Weights of a small GPT-style language model, trained from scratch on English Wikipedia: LayerNorm before each block.
Each number is 128 + 32 x the weight over the matrix's rms, rounded and kept within 0 to 255. Layers, rows and columns count from 0. Numbers have three digits each.

# layer 7 attention key, 256x128, rms 0.128, rows 105-255, columns 64-127
201159159113130122095074165135126097143196105143140140149115108136111112151132165116172137103137129145135086152128135114171125151094180077123147121163134165166118034130189152159130128131146137
210135130127109087108089176103144095145157117177154161143099108123109128103131155130161141110140114145132077165118149118164126167088161081102129127165140130149116045147175179151105126144178146
091131131112162189126153081204126158108131089070119087143150093135139116171133137137111130146088115105120163103142135099103143098153184171188163115081107144131101144123118080104149128107094128
111135160096191200102152118180138130083163069082128093141181117178137121174144130122129121111131125137132145092138124097134129088099173155157150123125106139155106114119156111114160114118074080
045108122129129172138163124151121164132080134086112111125157147114166160139125114148101090125108135094108184119130131122097151080162089145130123131093107114121120219112068081094159109126089122
037110098130129172155183099148130155118080144085102101119161148119148139123120091130090112143119133111121174096130122135085128097164101167140100129093110101094150215121060090088139112120097108
104166125163144204093140085147132142126144094116120109149161150160105117152109136124119096147083106128109132135149137094117112113117170133165153147156108143137129128119158112096134109110156113
233157099143135119111098135104171132139179126162116090157120062121074040141144167107139147140120147147152056113116084189141095165104162146191134160116145203122128070131196150175093145114175151
040106117114166194136175078162129154098082128069102081125178139128161127134123108133085110146119132125133197081127125134092123088160115177170119124074120120095144204124079070095154123102067088
190156167120127127097069167135119087140174103136153158155099106134115127147122157131160135088141126135117090168141125108179127148084161063092150128162139160162096052125197157149126123143142141
111123133096216202124139098200135149093154061064109061151173082148120114189136125144119121136105126135093158107151108098111157093105185174199168124092138156132103137116140078105146159086083118
178136137122159150102115122153135101113201086118127103156125106161100089154132151113143158131169119157138108116111106113153114144082179128159161128131147144137129045127177152146122139117126101
174120116140057049130113186038126119155090181191140189108086157105132156072122125124146127101152142130144095149109158152144146169128063080060073134168124109132137113128122179146088128170197138
126129133112203191098130105174127138100187064088114079161168084166120104170149142153127117132117122144134120110139105100129119111093207145185183118130135151136107099140159108127154142097090108
185127118140065056134103181040141115155114167200144175109087130116131147083140126133143121102144132135144080149112147152149132170103098077072079139156139110135134091141148187147093117165185156
095108085147078060180171104090137143136076184146115146083105150092129144081116095118105137171130127133124153135116128144095116138169066157122088127121138078090152177130074145134094146131150115
079129152101157140120161077181129124078126069081143085122165136155147128155135129133113163146135128126139187085118144060113113065141174175136149091125096113136118130117114088137165097127068051
082124130127079093141136144105109110141055169134138173106098161096146189092092124114114105123141128109124145143138155132126143108157068130058073128121119078131139182117079124114127100159135136
144123115133095094135103198083118113145117165157133183123099169099137191100118106115118106088159124164132099165119118139142174151099084072065086151172137098138149124143129167115094129148152144
073114121127124137141175105128121169121070154119109125114155139111164140118131116141104098153107131089133175101133148131087133091179081161134101124097104102105135220125064097100133106124102116
077113084147092098169169102097141163123048176141117155090130170105152162068125103123092123156119128123122164136122154133075143120173063142110077143105129078090148225129057115108098130137150122
208153157131130104107062166116135103138180110157151157154100123131111129122120159131173142107138133132120090172140134114171135169085164064098153131172156153156110044147190170158121140135152159
051100101131112134163183097124118163115060154106109123102137160115142136112115087130082119155128134128120170105125132138084133108169081166136100136103117087087159219122047095100131119115109106
165095149134131134099031104147144149141151082089135100074100038125139159100130143129148124140139125049141177101207156097140126181072167193092184099068134140089165074156185077094164096137095181
116113105117128118169169116051126151154090172137074145128155155099128096096146100107088162144122138171143147130105090156045108051150157158176080130137109168112083168094092152128127151134208092
145107139140134135112094113136125174125110114115115114075112113100129161092122129127124116145168117097133166105160132141095100141124136159100134112079115112094160142124135069122114100143121141
114074104115122121162158112035149173151118189137080137122179139088150102077168073112070143150113156141139151122116085154055094043126159155176073132096114190097092176094117154136147162114220092
098163122114120119134227143111123092124117179154136145186165208144126093150125138121102144111122131193118077163052099143133135085186085065161062180174104110176077175103101196157101152126152075
082119113155175182100144130187119185134172106145155140141094156120120173119122117209159084135157144138089104077125147162131139200143105096109110089103145101148173147129119075153119112054078173
105156144121131151134143156184126084099144140136171146181122150151117141178092131149177128105113131167108071139114109131192137164171062062109146161191128076179135117147121148136117137129071127
101160119121122139124181151138106090109130149160157145188144179147129110172115120123121131109115113178106065167072117132166144111184068050143103168194123100179098143123099183141112153120121107
141099107113129132151140101047151178162119166115071122092160122087160098074173093104065140150134147122154175117138108140041112051112168181173087117065134207085112162104130120133149144105205109
133124119106118116153167106035130161150104150132073125109178150103153060084170110101075162134116118155144172139107108134041108053124165166184089118141116190099077158098114145128120161151238096
132176165146131113111112144173136066109113097114207104137111104168134138167104172137154124102134109087123085126166144120195133184125078113093191128157123092144127096134141112106135082166060142
153119136129134120099079122143147152127151068103131109089114051145139162106137123128140110134142112080130184100166159086108113147081158172109171098072144125099151118138150091121142097124120166
162099146115133110136070104098148151149102097085100095063116076111141126087160130105132131156161134074170199110193141127073104126069186210115163062085138169073150101123158059093161108135152151
153094148131119130120045096135134151134157087089108112065102056122137160102130123121151117139152117061155209115193153107108122164063199186102181083089145140083174084144165057111152102124120183
145078110131143101171147131036162145181071201112099124122180114040130119071135110131038156157108164107153121099136058221076072084131138167183116140088098173101128147104108149100137111145169101
129135149130127131105089135190122112099149077108193120100099093167142156143117158137180089117123123092121124126153160082193130189118090130093186099120153088145153089138153087119121091143067163
128146147132135153080090143198128108099165068112190113131107092172123177156114147162171090093128120079108102134150183072188157195108095113080178118115158085152167109146142097140142092108063159
132092118104126113161146104024148161158091160115071118094172134091151081070175098105062152152115148136153172122135103147039111033105156201188102107114105210096085154093122128114131143151213104
082047110128125170154125145093112191160137173147076148110124162110105139105102081153125101139111158174131128102105100188100119116129133126129074123104145170112159153138107125141131164070145126
147088104132120114135152147056149127193094191122102141122147119069124104080137131136070165132114149111149117100123067211094078095135155173134109138134115176106117134098106162111119133153188097
101165110107120119132204129119107107139123162160119149179163193138122088150125127127102147111100122190117089167066113146142149100175115082166083167194118139166086154104091184144103159133163090
109171127121117123142185135130129079126135156144139147186158167126125113162120137130123134117102127159110069146081113142169138108167089078153113158182117122173096133126106189137119142120132105
093158126116131167089086135204073153085205051153124145128077133213119146191117122135233074107133111164106163159080199028161197143106136073084123088142172105147175120165131079158123154068086189
109161149143150139120152154172116091099148144138155140166113165164123135173115132141161127110118147166129084153097125124187148139147076064104129155182127097173142115133129150144124137117082124
107149114118118126129193140111129082137119173141144140180148169129129094145116130143111130116094136167119056135074107151162132099160102083150097167171117121160093131126115187136111160128134099
111120096122127141147163131066121156141118166143066146147144173100115098110142091104083142154126139177141144131097086157064124072135160135171061148119122176123129154119118151152137165089192103
167095139141133132105057121154138148112147071101140104090100052137125166122123148138145114137134126059132157108179149095154143180078133165092181102088151119099176087155166070105152091119082168
078098087146174196087136165174082193144155131159125134132087145130092170115076076195168076149129164142096093060121151157142155198108120111096079080130165132111179146146123090166106126016101194
161138155132099050144118110088154065080089146102128114104139101120145096122153174081085162109180133098147169166134104101136118080160136148141176148155113114123095114121107144102126108215122092
133071111118128137172147121041132178153106181139049138106147151090125099077154087114076141159130142161159164112102090172052108054119160164161074129096102183083123157121121129134136144117213092
102180114124109125118191147143107085109129159160157149189153190145120115173107129142114136105110112179093075169060102133156157108195078054157099186195117095185095141126084194150095160142134094
144104139143131141118049135162145148120128074090151109083101058126133153115117128125158119127139128071142174107189155106126120175079129179082178082083147126111169098139158058101145100131102173
113152111125106079122068141124117101133173091167164181165090135156091156114130106131181127137128125120125168125129110139142134172164189125103133077153161162165127028142162138148121189151123122
148144142097138125202208130128163148103126156124051073125156111174124118131140137133067124178101101150181083142114126152096142118113106106233140141169188077090136175091058175087114109095190114
120141108120106079135081121123120091130205102172168187162115137153099141126128111131163121144152123131134171121125106138145116187159186116122133084128186166164129024150171144164134183115117125
093105148160085198107049191104113115148076099088147155110112106120136201140081112090118153085129115127121210166105099099161137081136121144064150065167066145133110107140152129104146085166123132
132133155131155170135182135127127143135071150086088085099158111108157099127130163133107123106107131144125090139133159104112123078098062150137139180108066105115130230122100122107127067130135123
117133139117165198146189160137125183138041137091067089104128127130132148119126147128085112137085129137114094143137144097131148065057066156125132185154072068105158249108074120077118079149149131
127111129112084104119074174117120106124148115139177160132089115149105166125097099128139128135140125115161163125108107163127130159153197113137119048158186142101130046130124149124129155125136134
124127110111095084138120154125135107124165099159137126134121115183108135110118088145143133154150096123157165142105087129114144148132181136178141077215211145101109054121130176111112170158160097
131121132126072099129062153112120086133136112146188154114109113143117159121110104127146161104147120113145172118120110152134128153172164124123123055172174152119110016127135130148135159144136113
141133108126091067123090093114136083133227102173160155135122124171121100131125107135147139131148119133162145112103113165126136204188201103155111073146216192139103010124161171168132169121127123
108143105137119084100072105134131089122207099164178192173116152134100120110144079150180139134155149100123164100125116140120118191171182123121116118106185189148127033176190103173145188124087134
122188112122159088149192072156144143100182133133101131184158149145114090110176130137110097177106122133143108142127148139129105113115141105182162218100152107145152140112126150164112142120175088
148082152115091126181164162106133121127122161131088046092147096176156112159074095146068093148156119146193108157111087179104182151140121081221112046161242109047095136107067132072140093031191140
137118138133158182133197118139130159133082152092080078098151118112155104138143131133092110133097133140117080140117134118109139086078080146136136181109089090107144236124096127109130080124127136
119141119131102072136067126128130099123190099172167185156116139141100148111137097128183135139134125121126174130129125122141124169163173112111137089154180163155127023144156145162126183147123121
101191114117123154112074190144088150134022033147188166097090149130090196078160135119251166110098110090072172102151165030127127054095105213000135122222052121181160103116160105106102164255072116
141099146143160171122159137141132157129074168091123116132130139078156119148118156122092116110143167135107063134149167139120129101114079104125104175063060070115149227126094069108136074085118161
115139128119165160145217124142142149135085145107061069104154110123149096121151156128107142136098125139122109142123146087109127080082085161157146175130084104115128225118107135106109096143141106
090088158152074208107087172092092116143056111106114117081123115143138202160079140115085142088133116137135189193096093098176149062119119143080145048177079126103102121130137137057139054185128155
152073152154137184099113115129126154124106166091166157139110169072146153169100149103079093088175179133123071118172146201143116102143102074086083132007076098107133161124126072127163086086088165
139122134168159123071075114127098130134151117129205212160100164085139120138125174095156143049146169123100144092179146135155081159168108097051078157031056152161133109174177046182153151117089151
141127137133154163111171114144119161144094143090094104119133119098151105146124161121109105117110155151115073118145148130126127100100081138114105188076069111121146230111111112124138077103109147
132096137102080117203154196114146121131091132134087040073140083187135144147097096136095117164143082151185141158101080156100178107122147134218141032250213094043104109096060192051116106112200108
127116130128153165139188119140148157132069162098086096113143131097149104142126139142097119132107137139107083146144151122118137085081084122136123198104076091109141241129098112090119080122132135
108186103094169072118171050138133106128228102156104113159181135158115026103202095147152135161099102144114130128109144106110113170124151149167151210121182173172112114136181177186123170137129074
082044149167045194114082134082119121139119145084099127109159082101170172179063103093069116109164117127120166203108099111176134095138135115109190096137101146106072132153154145080154035122142157
121144106124120051124110078116125090129233104170120141142138129172109086112146075139169131153126115130139159111108094145112145197157201134168137107152216194135112046150179168178124196132143107
142136128150186146124192083146120164124125142107081121137140134094134077134151157127124115129106141148094087125148149113125121124104069128129121214057075101147148226129126106141116105108114138
105179108136181110076099044143126111111203124136173212163144175062127050098185158116192160091123157117054116119152172094138068167169104125068127226015070171209131143163199080224135155145083135
115142108112100089119078133119129096133182085163159166150107127148113134115131106118176145130143123123126181127118118114145115171154182124115131077149173164167123023136161151156128178153121114
131125131133151169123182141129120173138054150092086090101147125108140116143123163131094117121095128130106094147141146102132133068083069141119127174121073096107144240125099110092116088142134137
123117143143158168133166088126122146111099156099100107124164124090153094147132153124090137126123128130117103130130154125136114104093076136126139182078072092122121211124102107120132084113132127
093131120130171145151151122101130155142091190110100103085210160145169151090136098131108120124115127166163131108075106130103126101157053121182107114099110098096147209088105135123116134095128093
181141135103125141128139091183115152136159016109147109143127075142149101136150089145126156119134126110132153101146164129096158115123178172124164115110159180102129101156116080119162096149119102
151132144118120111127093135155138112126149086134140144157063102095115127156114143131158127133142127102107122148172127129150105160091199141079148130147126157157112068180140104153138121149125138
176129100102126144131152026169128143160130031101115117138113076090101058154155132125130180173167111086118129117123129138099158100137167205169174113096105202133119102149112106108133113174109100
142114119126167140136170051184117166142156067112108109107156107132140103134147105123111142139147125103127177089077125119095123113159137153146147127052131156109150155156114086143146127096089085
096116124134152129129141134091125137122085195136112120090190169153144148081129110128116106131119138164136118116082101126120124106164042111182084129115131087117146200087112145130121134096139113
083157120136135123124134167077128124126097220167118158097154199155131150091123125123127105118123130156139101148095115120127118132161066093155079132150129072132130174080130175127091151103143146
160096135108114130123102113179113125130186046104152131175076064110124120182118132114143150127139116110116162126178141126148136143094196155086181129125142164145122055182140084124162110150102131
188119100095156130121136146165145152168131106107142124154118107172114145124110124135150156143135131172160129138158124149126125171103154129160135122098140151106141099138125137143142098127131124
174110126112138147151151050167120178137161025100115111134142077144154122133150100119108154132158113121131191075104138114095137128138162173125168129077130184096125134167110085145181115113085078
094125123127174132134156119112130158144100175120100097088218163161159152087136107135111124124122141158162133097082114115103132106149057120183105124097112105102138205094123135132125133092128086
128100133117161136139141079149129158135143124140117121118158141163142138125134122130138130125157132139134185093072123104118109137166119123128113126060146128127153151160140101156134153069084103
149133144123115103117089149145126111121135118140153151144069118098115140146100155135146102110113129111102111159178109126151116177096179119082142129174143137164123080157143129145129134150151158
082127110105124153097152059137131119143088147134116168121116184068083075133119154119122164136177108114111061112063119154127178105184091140201117109092109149149108140105138146106112149142099140
094153122128092107123126190088149094129099215162142160113093153118107109118107144144128128136100117134134077177153124146156135121129104101129102129207115083146131100092134162092076123166178181
145112091115130151128174024144118155173099065103091096139143097108098073132144127118113163180163114096121130081072108133090151096149151178189161119087092185119124150143125121122122141146089082
129099130135139127095072222118136116091155154116141106160149130171170219131099130123142055088113156174119140150173117106159126170022138099042113125153168111122125108144159140133146141106144158
123124136131162154158145060153126166139147070119105116117161111138168114125169108127121153132150132121134178081076142122105117115168131138128142122041121154119145154148120092132151136099095104
164101134116150135118112106187109169136158032088142077148129063117147134157122107135150135128147133097113159100165124106120123135089173173088182122102138170116137099189130087136173108120102100
141130119102142137132165067140111151169100102122112124102156115138128095124152129119111152137125101111132137102066131130099136102168113135168141125077125143107149144129122132117125136120103110
128112143141145110121113120052159106122155172155127093134153126078134142128127157136139102126160138130113155097091135075139082153119164125067075147098128115147121133160174135170137182093094129
158132144129109117112094132160118106127170065133143140161060096112096120157117144121139136121134117099096133151172141120147115161091202126078164130166137160159106049177143109124137124156124157
093138127115073124162126140126124154132132139148134133106115109161130102115131132192117127098097154109122171138132163146119155081119165118119138138160156134124139116100138124075107125157160135
089149125160128104100108193061150085131082253177122156096100186101107133106116163137143104122103130143129063163132107132178101149132098086114071131206105058170129137097147158132075148134166167
183193123093120105127140129178148111134102072112143138110111099068108068135153147157159193137144105093124099177172147157109161103143177162171167097156116161163104099111096088120122104182183120
166123133113108134125097126161118116128184058123142142165067074102111107163115150126149142133137124100110155142179146123151131152100203144077175137136144157145109051179142101132149118158120143
066130147149122120150107218088133105107117218148135135117117174143132178113102132133123096113090138161139107165143118119179110152121092066113079141168142053147137130116139145132097145108143165
085141138145127109122114186088127112101112207165130147121156174178149174114103128122123085100101120147120140167123120103133133136148078082130106129144155073128131173091118163118110138108157151
142152124138100114111095175135121109100143121128135146152105117128127163129110141131123109116110133154121110177197110107150143151086152123103133122212141118146107110131140142131133135144152145
192147110115125133126144059160126154149115046108136153133123085106117078125150140120138169124161130119141123112120140123097140110128136190132144107116115176126113101145109117132137115152127096
151113113118155149139179056172121151154154037093108098134161079123129103140157105119101157150153124103144165067083135124101132099146145173150148119051106186090135160139107099149157114114087078
182132119112135140116156085189120141153133024076125098155105065084118087156130108125123168143149124086129134116148122146110137117096172191159167123101124197107119109156116092120160101154114103
116150182155125117143119173131106111117134166142155136134082132118107150115092125117153114133122139120138103190117107175152129151130121123172088100179138091151141128112122139146102098137149115
153124117123132116104121123161110116140126058106146107134158088122140117216103138118120132111110121108096148130156128096138115105110142161106174141104126177070106131143144136130169103167112122
131159112159117086101129089172150090104124101145160174109109136181116110130147147148134135121145102100116115127125137101124157136120118145141120097159136159147108123096153111128125166137149136
166083096115126140101136109141115149150121058096110082147172101142161104180138140129084142102135107103090143081171152089121116103119159155088199156090133201084107126146131107093189131145087154
114121093110137163122154106087128147110119149133063125103152167177139127100190101120118149139147129147150139066115138130091134138129127138134135123080147121104136115139096118099129188080104131
142117097127118139157133089100186155151128145129102134100136102104135077132123145191101151126181117176118147121133121088118090094159122128071161162120137146117126118174140135127133151141121111
123134140143108141135129142119119142125113159136140165124065171114109115103124133141159124131157139140112112152139143182134139177203119091174092091138123117174124130119091116114097160110175147
147118147146117107110107132176110131161118091117177109171127090076128126186067140114125130122101121106091120174149112126160123099133138130136145134153109159118116141125145139138149074169134130
096140191164128129116113159141105104122150155128147138135094141126124157130095125114159116135094131098151105181128114169158129149119135125170102114173133107140155126098113136135115089145138106
118121106113142162124176123093129123119139145120074114103139166188145139090195106125128150137146131147170126080115138136098149151113125139136129136103152124112145108132098114095131171086092122
163091109119151132126134128122150141136135141140098133126146111103132113137093120174117119135149121138126159136109099092112117080118134133101140152100151132108154113148097125132125122121081132
148098098122108093140108094138144135149130090124179116157149097091133089178096149125096140118123125089090117142165138118146109075144142139108145142148104163110091142131147134133139091195154137
161104085124122103135122108130141141143120075115156118167164096098142103194104152134108124118111107109090143119158141073130122093113146145090181156098102162088101140147156136128152113168124142
162125094113123124128137089127133139134117095127101124118167106133137096162151146139109131117139099130104157079132140063102114119119131154080178139088106185089123133155158118126161163137106133
111115115127139162127158114096143127096109152124086139095120174183128130083194099124133146144169127148149127077113125142098132159137126123141115134088144108121151124117107114096106174079109138
118104123128120142122142137104144128126126135137110148128113153166114109082165124135135125142148140143153115121112119138111147142127141120155105137132139113143134106121119126104100139105128129
132149158146108100148078136154134144128110130136185156129116115072131117156067159138132101110094136124096144183151122109146119112147132105102124122148112124160120148147164147156127105170166117
150119109114107113156093100144141143140111100135174133152148110076129102169088168148117119107116121098083152136151127086142103113140131129085160144117105163119108159144165131149138116180157144
140123088135119110129120109139140140147110098123145115155161087101131098175110131120110125117119132092087133130153129112143114089148143140105155136122112160116096164131145126126152097176134127
154114122117102094153096107157142148149117093129182130146143095085132095179083166135096123114124129096100137144166123097148117079148148138101147149143099145116101140135163140138144085194143133
152123119123127115132092140152126136153126103132188116154141109086127115186082137135131108107110130089092125145149124111158113109148131125111144120131104159128116150122141141147140101169148141
158113079119127115127125102142133140135118082124138108145163098103131109194124145133106135121141114104082145097156145091120101093135142139096193144086112166092099150154150120130162133145125141
123156175155136114144108159160115098118139153147182143148097114088112147143082121124169097132122136113129099190122093160167117128132118125144087115155126094145140138117125135149104087144154119
097086155090144143119117157087090157131143135087108094193162136115131175120106103098127079150108186092146135128144121167134113126107147138119120156131133098111139144116127143129125109126126144
121156174131153136126125161121101110116133155136112162088103159167124159070148120128157128134114137165176118155093126164117150171114107109160083107149154091155153093119112125131096157089123127
108154166138130111144091158152115108118145164146183152136092135078115139131086134130164092128120139119131116187121099157160123145144125097157088111166125098172139146109125139159094105153162118
137094078122127131114160093133128142141128097120090114143165112138132117153150121115100146139142094123112132067128143079120123122127125155093174162071119179090118131158141121122163148126084128
111133162134143146117165150119107121119143142133062120092113136167124156072159093106140130145129126166179121129095117150118155160094135139155102121143144104122170096124109127115122130079101116
119141140154125110116103155171117106142127116123184113169114084091109130160086125116146116136115140087112084172152119177158128129144130124170115132173129115130108134099132143130117068165156136
119120097114137167120172123091121141118133122111064097111158164192147120094202090119104156127152131149147138055118151126089150139133121137132140128084142134108134119114092099094138171089092131
113142173134136145112116171118093122124130141135146148107108156161124141086133116129142118132130139140144119168122125173128150159128130105175080103157139105149135106123106120120110121101121139
159108089108102108133102112138157143145123069113166112154166102094127093201102156148097135116122115096088159129160144091127102099133157142081184148109103162100096144131155151132158106184131142